From a checkpoint of a small transformer trained on Wikipedia.
Training: a variant of Adam for these matrices, 82M tokens.
Each number is 500 + 50 x the weight over its row's rms, rounded and kept within 0 to 999. Layers, rows and columns count from 0. Numbers have three digits each. The size before them is the row's rms in percent of the matrix's.

# layer 4 MLP up, 384x128, rms 0.143, rows 119-144, columns 0-127
114:488519427528558524422421442467537493503480517435438427471584511489437562397455554518568504471535593527574506504490505461468485463501401449485442476525567466531431499507507483660475494387457478513535546481518478463445492502559556522510549482464540633483531474539505483528483531483532485534413492526518652426521479554632474506516532465518418560466562487465429471528483465501552395477484
087:595534463564476509463494536577511566488472503529496470549460449545427498484491510568469497480405584520434546484486515468451457515547474500509519463492596528478485461518480511548444629487490475480417550410532394526512420470545521457533617555527443517390519511488531549491454505539538479523401403517586457481501446393635449516517506480594526474541434537541475576530537451532486432418551
116:559439500557541431511477513433485527480428505502470505473508631545459515501481490447462487487505439487412461536505455525559596534574386533458541412499553521495571493530525501581484428491514366437605569474518449526551468481492475572474472480524580500470509519520557440496429580495471524529572416538412462446420419444529556565449473459485485425522473518529520450580518486522571412487596
097:431537468575529539558487455512490474503544404470584479508483612553519437485482523548496491475592490462468576526427491435470518553515390503579429386506503444553575515457505497591505550471485519487576485464509535495532445495571525472486594539599513441504588527462503504562557431461478445494415459513528521405596531491494554520523552513472562519572518549470359477497590435556539525472540
100:523490514516501562520478430484566552508557515503518474513534572561560472459466547505453582454487531539375445490543511452520493510510512510557398462443536541541371485531512456572458464461473454534468468563507567429485419562503548543520456491517500613447459560483526509473531549509432438507395472466416625469528515524509495485503664426491542549523460479500541411455539514454426375486527
095:522630553502545555442503508481556538491467523453544567446542438538444552467413610531411434492590471523467474456595518531473466452596474454558495487458466463493451585516541603542539498531457464477534431547416526486542466507533577501459534491482533431469484467536554502438495504440527560490516489374455481480541515476503546495447544529545491581501402511543519451421372500461607433546511
092:404417450481485560524486499491530580611498449559485488488478550591419492449540508458577552449462555498424430507469532389472497442572571495435486430549474511591511508543543586498487511424540450422582542482566460497425511537576468541481528502443468491423485528395510503559482519493398557519488544438567570543495464470499490615446538460512454508446518539448481441572431506545441478545482
103:439500466515507515415485540484564470530451475396425515499553500529520586528433463515431418482478523554568464491593510489574487521515451513504453570547549548503461435558657549425514535525521534422624536534491482535458536460500495537447346448498487526494463493482478482498435566406470516481577469478542571501479452513533480516552592495486601409442501434536518486533481587412513515496436
118:520458387567533553498460530504533557526487466415551481548585570559488490507430466553542495474434420469463508507401479413465523474532422417413500439472513533408491491472454484430421529524449442430589485548575543396566443487548506608540385486415514470458491560516490474520554505543481443503491476460458413466524502498471511527485497421455587422538476542565498433444438484482524475508566
094:567530425533484574541471530545508500451456419496522476494482538536544536563504580568457550498464574532480473499609428484530498454502443482573477421532494348475461471495441506450501432538457486540487551374504515460478394574470508591507497513406456411478415523456505489553464462522471418569535430357544478385486487483587519561542521441476467509534501478570531524437501510486489475490453
090:556397534450485536512490518557513535515479426435398442614639499525547595489506502359505430504576562514509509489497481574510537396443463502466483464534528474508406486443617502583519415471449465520522519460508421458485557474505537518526464506488583488561499545485454523517499459518520426520521479441569427482456569589453447550546565462471510519444491447517501502490439428518428487558575
123:401437471505484572495514415435547517499405515521557391558569585570527406532477465541483448472574458578478507491541486522467461462512488512500443401566534449586470490503578509574513578470427512427495469489599428424500510440569507494447513536590513535516573484478573442555522516544469461467519511495495573410531495481575542559537527489496508462400499427470488482564567421447538414491461
109:477455494514511530486479484492480498493439556475450550476543572532543467527471425537498391456585517497521571530596509541418569542583512371516567501538493471590547521548507535519515482427531436396555588434457494515551471524538531502509463469566491542489446496534551548464447609573454458528553418550500550463501480500572512604396557473527433512558411440457498535534497455401550441559440
110:434482422544555477523494490433563507555557459498430368448530585638533447505460480576539555428496514501556474449514484509564512449516466521528420551587473439489592523486509484482433505524489494489480522428526524518470484489589523443495463515618468577508544589518566424511525531489523518475538523490590620475559496457496458504459503445498433597566489525459573410484559461470532437595462
112:473511443463551578496379511541520492551470469468460521522540533501471534490442457493472484448532529494470550532482551583494506549457551506454453579460553604579515465569532495526405560504539483404502471517558491477481450449552483523346446491588596580491536528398499452469426441522567561491549400421460540484526503601482469548426528602510500475473485526454535582512417507455430488551517
097:465536450501583529451478443476562498457443523391535486564468506558511485495477519483419452451604505456485478521570512557460427587564553481469451494570450534534556482564484635557452475416505475440458590415496534510497555427478599497431438499460476561552458501442457525490443554540480510519501452524598479502546471386505522456558596519519498547519456522503561425400468459541434422513536
105:468464465564511497475506429463508535525504550492521529591642623547566474458461467575504511515519505573434460480563560502452487439455468511508552504478537497488565396520583557498552487483417428457460475546509534387445531461498560409465502505584488524527439515437557461567448506547507505458459443455483526502468434487601484543533526480594614478388416436515485497591540527508480478563545
092:416524459406515491455498505557506512468551508424497444541498513539488446502481501516528602461562477475532416496458459470412532449613395430437434480556545459525500511485465525471402482489592510436526595464504446524385492420568613541514510384442399557520439565502458520482445513517471560526550428500578434543498462497495458497524510556556511464533547484511463495564480473504512375497439
106:444554469511481617462456446499519566557494472503452437522523465565423516546589560473500554463525514538499402560527539401508494449567497506486505441500493441490494510504498481441400471471478424507490513400516449458528440612540570589466507522418591488507535480458668467517539444432461446531520475459597487541549416579577517551413568462497486462447488478486470481557536486571451496489492
103:430530506444537540531447462395656568539544536506468519467457618528529446522503562581494543552475602562596565521450507534503473536498516460400480512540443484501487490522516526498427425456513554563555475409572518466558527524467519501532527523534530512521507462504525411496527512485471514549509427505448423496452517603476453550438393471471483429477490575453523567614526517451518481490627
098:439421388576590555489481504466594490557455410475487552542494471495444490485383427569501502440572551422555479454498495484471474489593446476438385507564501543543448487611595543510500511505461457433562537541464606524504557542504551436505512439486551559574485468355476485542511496526456473589506506541487501541530561455474525556488508468558542542498467564476538475501454531552536484461567
098:478408448422495582489406518521539477559473462477459547461528505525540474522553490437496487426573547536511361553465469560449529443467549517463494486485475583584535470576396466521486483505424508415617554511600440530516503508508573532498470514441544550603544522456522493497514482475526478518418491448418598578558455460481478504542508589487451490384573518548485484449502442545504411460516
114:522535534477408483423477363455575615457502505495495433619597506533452398512556476489436505456606472491500421557562481439505436517475511515550446452561446536487501500473502510535503500590422478499502487475511503447467505546577513558550499474453555443588533497393492479472471541481456457494568475408498563547449512443530490500612541412486483463476513433453562470482563414444502469522569
105:390567523510393555584454531441534494479428564393543534498544494570409568497424486493480499451479466470523493554470524524462528429573535464482435435531539508544498472492494635485513495575422456460504560427462479516526494543512457520438435475431559497537446570447500422519416544464513538520467445482472553527457573604520524525545495512457438470429470554525569494472468403618544448471559
105:494535509468477572514490533517496565486504575450530552409532628567566523537537412496545542461548559473545402643528536490440489557484523511487495525515573529550508510554445488521400453438431493497503471539503418483504450465571538510399525501462539556538530465442521450515448485541442491542560488521482494499532490597547553479394586565419520494439427451521523507554505472490390368469562
097:551495420463543466571468441611543538477454619417574530580544541531562459493471473551469581488486417563528393593542521499494451468584513550567407435487548493513499432565476462480478464575477501465571510438457457446456524456506591548486549520542491508521455572502504519499466486414530564500484444549546415530469390511593470481513485466515514517488533393565496575552513526462492440448453
# layer 4 MLP down (transposed), 384x128, rms 0.136, rows 119-143, columns 0-127
116:492521468529533453502483556523508522531519537491500461357475516538457487565452588554549459465551550599478416532477482454492510489574435529507484545567506499577403477594425415483577572483433591469470477497519412467517519510481483533476474486509440593529461514495437475562481497461452498468477553494558554422571502414538492553544446495529535537585536448475489464431442498418567454319500
085:553496485547490467547480528468440454491478509484470471540448599398577513473476496483548566582488525462456479525533417504564568508513517454529527590387505509525574517433529392522453524491437478570543474544490456533497500419367498427578507522408482490485520460532501569523457526478546609585491580499494534567527426510461522508473469466451533457544393608573465526458462389505512581464545
115:596476543462496430573581473488473425506445492522456502415585471441423495567600553469518490563524494524396427452435492575570601553517542527449579430505514502458587582480483396538501451400506473464501571454534425587499579450463508526517505596517510467463499483488494514499506573505449471493560513568425522465501429495518472466473478485531522438533522612518519445542520463545544509417420
089:510477599528517487469571433510495458570491504522517506490474465501518489546499445433484512463469543481489621425512532512505460476508486417634482440636516486537499464260450472516517577462515589472457525481524539547490555363535429540481521588516488530524509496551483427553512458531509416433498424509529460501578521499492525573491487495464590521489504448484536501464513495552529448556461
099:570388530499544443481595432489463511550481613546385495527500496512486500532493593438530488527546542508428456449494513528553548548570529583492483547427532521555487515458412458502532565404539572426475509519490545470542444511544582553474454524535548508446470542579499549533439423528475520452427481500471584497480599470492491452459566482494408512522645486482506456469578420412454493541489
089:553497608459481485490609536504490518555511462539516528398545372474508493457549535500473512456451489470502578594453559499425498368448554519574574491540471480549474608359500501557539495514493512506456409541610478509541575467452495573506568509457522418480547587503474511467520470428500536541492585442520472491483488551493442395446468503556478526529470510561467542571485581504550499464493
102:509503431484429496548471516581418522468519570620575441485495517525535508473507514417540424612484483437473506352525483443577517480589466561503554514530468552452417534650531550499487527534486453480578443479476511495530477607430573447532572470432506458444516459369468432541466434428472486518527494471529581440508482456514510528470474500504463583491561583478486527502482450496508480516507
098:575481394464471531475538534461476457513537483531507418477490460453460532557561398430440510512348527537520532503505528505497452518460504492550439499543461501566510514424434544514533492372505429533477575401525434529435437515552566588474452542363497441484514531526522486531475504467458459492420459461549394513513493507466427504462469458573432515467552534493500441552623496457517402478562
107:571452474591519494482619495525533510522390513513539504498599516557546469460487497619499532474462449432461541446404451473552524486495513465432518438453463513514499544362494512480487549480461569498616408553475495454492491392455501646620519480455487518471540547557526501546542492542458523501515481543538379498480505469513465510471407535475535479517482587606535529413504480481529498487477
094:458446523486450601473583533506473431468530497506476462489411592429447531470572450532507531589454544562553540517431473530541475510539495496466483421574550435516590619460484482449353461535535538526491537447584482461456461565459569419407490504450446447446519540564495540595472434481394471493453508510501477494452436519488505495484391527494479451565547512493442563503507528486444569431508
088:486478530488378477509576522514486496496532538482511460528501440486475472432456500543466478500540463407486452429397518527518581504491579605563549445537504519497427583480523520684475504510450523536509407537510425482564516483433480512515475477423466454466580459562355562494434496452547560427521517465488582493438551523491465481381542448541545557500535545578523442466556520475490550471510
111:452403504519544512476618428489441610537455499558529433494506522531533437546473502499459506465521466526478550439475551553538470501470565531606484459580518468553451464324481472544576586482488545416489482425524452458518506410544470527470520603540513530537549469576533470577526505545492443424495520513457504469501498488463516578521474452566516491374550448428552519498562449503555414462437
103:478498537512565529548528455436442467479451548539494479465490452406442531477564527524507492495479525488516483445522442494458552586530508518539645475522432464410519566593494458548563453476542456486472530428487493586549510543559451475559422501547618483494473426456582508454577575542466440492639468493459489495525447413598474571459550526609500428484423462444416479519562478471514497512532
102:483483525490581447499572452465524463464531552509477456417533507459507498562478508455610539395492550517568497471488531520533578453478528463555435532581450468497562495339422471534487559481499562462463522411486580499495511439541470475504417554528541602524454568647547509511543550523497463408564557425557550508516476450509418442511508466506465574492477517454610448473545490537568481522445
130:545478504460568571410449539510562476542565528501543385554452478464454553538503417470586537553506377537523552547539572591477557431544590602491520538540581536518531556523441457484629513530474495536480577543597423534467492504511463476573544543487418512543460500464495461510462558552524499460471512533502416512494458485516450501505469446455565536532562507389520506547517480480583581445437
099:490586504411477569430582569523430570503496546461545501511426436503530507518395459551444499415504559451542519533609508508456472573466520456523583563550481483509505474536536576511496509522428495518500582455491524560514507500541510398577493405491597489470476485461472513556513660516535463427553509555518495543523461457506362479470538475388520504463399489506496523422504564527464513507439
099:491418480520486556441591478523409561542434546588502422596551543485542482453541530487445423516399468576406626478440521526454467534526498558479517511499574495495564490493533512491495463514491474403535421486443456441462491520596490461532566512510573532517495437519561488626429496560499491390474486502498483445458520518470442489513477480553517482388457472473564579546537413438485504579557
096:483511450454559508527531535522398471503501470545560503510488474509530540455454496410487560532425567539488543515375539519450479468527534481490535574509401517558494484517529603636573475538536464422533384527529422506459569489470570526419587538439453456493532442471469563430488471445502560473392508492486495404452451519536462530468437593444425464490508468509378482468425522533492480563506
117:497510553494515498466544490557510520542523551552556475474538472527519494533588467484532453539580513524506541429519460486559482570533530419452569474463525472490467541568564548424507516410442445507566468465399499460530525519481545465376578484467535448417504509534561434546552564502426439461473530551544468438445511574607614530495624451585525525460528556564491418407532554500605486461543
108:433464350527561539527478413490626580604436487569451461413502548404496501479446501489498443584430492610525527539443546568468449513544506475407476539498528599525454483458487443494430421488543559513467482518484466508522509451516506510465576589511498490486543464579508467493584514475519528395494518473438485479473497552481424512491439437487467547531526606489559538531581454482446476502567
100:499516428606544617482560461460493531545422437513492556514473509479508512544450433513488531444470554425559556514543459510459549492563482451509392476531558569513451575537544520525514517445464503517511627549478507489438487509487492499492530509462473477607517463368436534570562393696441466508528534558532471492532519502383483491498468525465512548397517449536536499498492478563520460551507
103:517500428375461561575478683591509509545448544522505466499476501496540556436411535472503477625482632497463443450474457480513547481587530567528598523597489482526459481551452532459474590516473505466548520525478479431481432479460499516463526504421540486617480459529461493498511389524528445410483531476442533492579531540518455550411472479491430512542499509508491480507436530534465506477550
105:477479552569525481455628436550446568517508507541486471477521447517433483488468495492506492495579545527481469417498532520480434594439587573569422534530444512497421489340447550501669554477595571455452497477527462439463428390478524542537447511437476513546478469556478476537492501517493484452514489541489479550398530472468461486585474495538468484452575486426569434476535439484473522455469
107:492566600522431401505635549609415490480556608538505447506511499582519512527533556440502489431457536453499488545477455495404486506533460493494494541417437597491473581488501512553527507548465517512495553488478546479477457484487449555436457473489502385522599480423566443587451456432453422456486535650496527485443485514495511560504449482434418480496514527459558507451504455496529495452572
107:533423460475507524501568595576463486612478510421587496491515536579494494461505541517605537549484475482558436483433486522485463555708523507421525521468574577497505506573568551473474501449509521506588423552549543471503480587522468488505569528528554558536510497542456526535480406518499504446542507593481565604486544532531502519558487421539525474570563505473473528420440462497516564447521